Each number is 50 + 15 x the weight over its row's rms, rounded and kept within 0 to 99. Layers, rows and columns count from 0. The size before them is the row's rms in percent of the matrix's.

# layer 23 attention query, 128x128, rms 0.115, rows 22-32, columns 0-127
097:58 69 56 72 46 61 43 45 61 48 49 40 67 52 13 39 48 48 45 38 35 79 58 75 65 53 58 18 42 75 51 49 65 55 69 73 54 75 85 39 38 36 41 69 67 49 67 82 58 33 62 66 45 46 55 71 52 36 46 41 49 57 65 30 51 41 39 34 25 66 50 50 65 53 49 29 63 46 45 75 54 63 76 26 88 52 65 36 49 34 65 46 57 63 45 70 68 48 51 44 55 46 42 52 56 34 45 52 77 68 31 46 85 38 61 41 18 64 50 76 47 40 69 27 48 52 43 50
099:42 41 58 68 59 34 63 82 57 39 59 58 49 53 26 40 48 26 27 49 52 49 46 57 64 57 90 48 79 66 85 66 63 73 53 26 47 55 35 47 50 45 30 68 66 45 55 35 33 35 62 28 53 24 39 63 59 59 52 43 60 89 42 52 62 22 48 76 61 50 56 35 55 48 43 34 69 65 64 50 46 46 55 27 72 57 45 44 51 49 57 62 11 43 39 57 71 48 63 30 63 54 49 54 52 13 62 44 61 30 55 62 38 57 37 32 72 31 55 38 52 60 55 17 34 36 41 61
099:46 12 38 32 42 49 50 72 33 56 60 50 34 46 65 15 54 62 58 31 56 71 53 36 71 63 46 37 29 67 70 48 43 40 59 44 54 42 40 41 59 34 48 38 71 47 39 49 75 68 36 67 76 87 67 35 50 36 55 40 69 42 36 61 42 48 42 42 35 51 47 37 42 81 61 31 68 63 41 52 18 62 47 52 18 65 63 42 79 33 38 70 45 64 60 72 29 39 43 44 47 57 48 49 46 33 44 53 47 42 48 44 20 55 61 17 38 38 53 48 54 64 32 58 82 55 65 84
111:79 49 58 34 51 14 61 40 75 30 65 49 88 42 21 50 59 44 26 57 36 53 70 39 60 49 64 60 66 37 58 28 57 60 47 58 46 57 48 82 44 61 45 52 56 32 54 57 55 72 58 57 24 47 40 54 56 53 36 51 43 49 54 70 51 58 44 02 55 50 65 45 50 43 40 31 34 26 54 55 33 54 73 56 51 68 69 57 41 33 58 53 38 58 50 41 20 54 59 61 48 18 49 64 59 40 70 57 57 47 28 43 44 41 52 44 46 32 59 23 47 47 44 56 11 86 39 85
099:61 31 43 50 51 53 59 42 44 38 82 49 15 76 70 42 58 39 62 45 55 46 50 21 51 65 54 35 63 44 53 39 34 55 47 32 69 40 55 59 51 66 64 31 45 60 34 11 45 50 75 71 43 48 50 51 57 57 87 70 51 46 82 81 70 45 55 35 79 70 45 72 54 68 27 55 69 59 35 29 56 63 60 56 61 17 48 44 55 29 43 39 70 57 60 46 69 76 53 36 62 44 28 38 36 32 35 58 50 74 38 51 50 23 51 63 55 37 40 46 29 56 52 64 79 58 43 46
106:37 41 60 49 51 64 44 54 35 68 59 30 37 17 42 44 44 53 92 51 56 64 57 59 43 52 15 31 43 43 43 52 92 40 57 85 62 48 49 54 63 67 33 56 25 35 70 35 44 41 51 42 51 59 42 76 46 84 55 56 39 57 63 59 71 55 77 47 58 31 39 39 38 42 40 63 58 76 64 66 60 45 49 43 61 53 53 83 60 56 57 61 40 58 33 30 61 25 36 72 54 53 37 61 83 59 57 56 44 80 53 76 39 47 52 26 37 45 37 64 60 55 58 57 14 49 42 47
101:96 63 54 49 44 61 29 83 46 59 38 50 63 24 53 44 23 41 79 59 72 70 59 79 36 49 37 52 77 36 43 49 46 54 61 52 55 78 76 50 55 55 51 47 21 37 36 56 53 51 53 58 50 29 36 34 50 30 38 54 51 46 36 63 39 46 37 36 45 63 40 37 75 48 42 53 71 37 75 51 22 40 59 61 52 60 62 32 62 45 59 45 31 92 29 34 82 46 49 52 59 60 58 63 59 26 60 55 73 45 34 54 23 52 32 52 38 61 34 53 33 49 47 25 54 32 67 51
098:42 12 31 59 34 55 32 64 61 39 51 61 52 15 53 38 55 69 57 63 43 35 44 31 44 62 61 60 22 58 58 68 41 55 43 74 44 64 60 59 37 49 68 67 48 66 43 56 28 69 37 76 76 55 55 58 53 55 56 40 90 62 58 63 35 36 66 50 56 56 53 40 60 51 30 58 69 25 41 53 46 51 84 49 29 53 58 59 55 54 67 36 31 38 49 65 46 51 58 46 21 47 56 29 63 39 16 68 41 64 53 31 38 63 72 14 49 59 48 78 63 31 49 65 35 48 23 28
100:46 54 31 40 80 57 73 61 19 77 63 74 57 42 57 68 66 46 78 51 51 47 51 59 45 51 34 50 55 41 48 70 70 37 40 33 40 32 50 36 36 65 63 69 31 25 44 65 40 99 48 52 56 54 63 46 44 65 46 26 68 62 55 63 76 68 46 38 14 31 56 53 58 73 41 59 56 45 53 46 33 56 39 42 50 32 45 32 51 36 69 51 67 45 62 33 39 42 49 31 25 22 51 56 36 53 34 52 55 31 28 71 70 53 91 33 57 60 49 74 44 58 63 60 62 39 47 45
097:52 47 42 49 42 73 53 70 51 54 37 67 61 79 31 53 32 52 50 62 44 30 62 50 52 62 28 75 31 22 42 73 61 46 48 33 60 21 45 16 39 55 66 35 42 63 32 34 50 48 43 40 56 64 46 39 27 52 71 80 61 88 49 28 42 39 48 60 57 45 75 37 54 46 63 45 75 60 35 79 36 46 40 48 59 59 48 57 36 72 33 46 68 57 59 54 67 56 32 71 27 30 44 69 43 59 61 53 58 46 51 60 37 71 26 71 39 36 36 55 60 74 37 93 39 45 34 64
111:54 50 32 49 37 50 32 30 49 38 57 54 55 38 33 09 53 27 68 77 43 57 32 57 58 47 59 58 39 62 48 39 53 60 59 53 31 24 47 46 90 34 44 68 64 79 42 54 43 57 69 61 91 59 70 62 59 60 53 29 47 44 28 57 49 38 60 52 57 57 59 42 59 77 38 44 39 76 13 51 38 48 35 50 40 84 69 78 50 33 45 66 33 46 36 66 18 55 43 45 40 53 48 52 61 37 55 41 61 50 46 71 30 58 48 31 24 42 33 43 59 51 74 63 38 49 29 28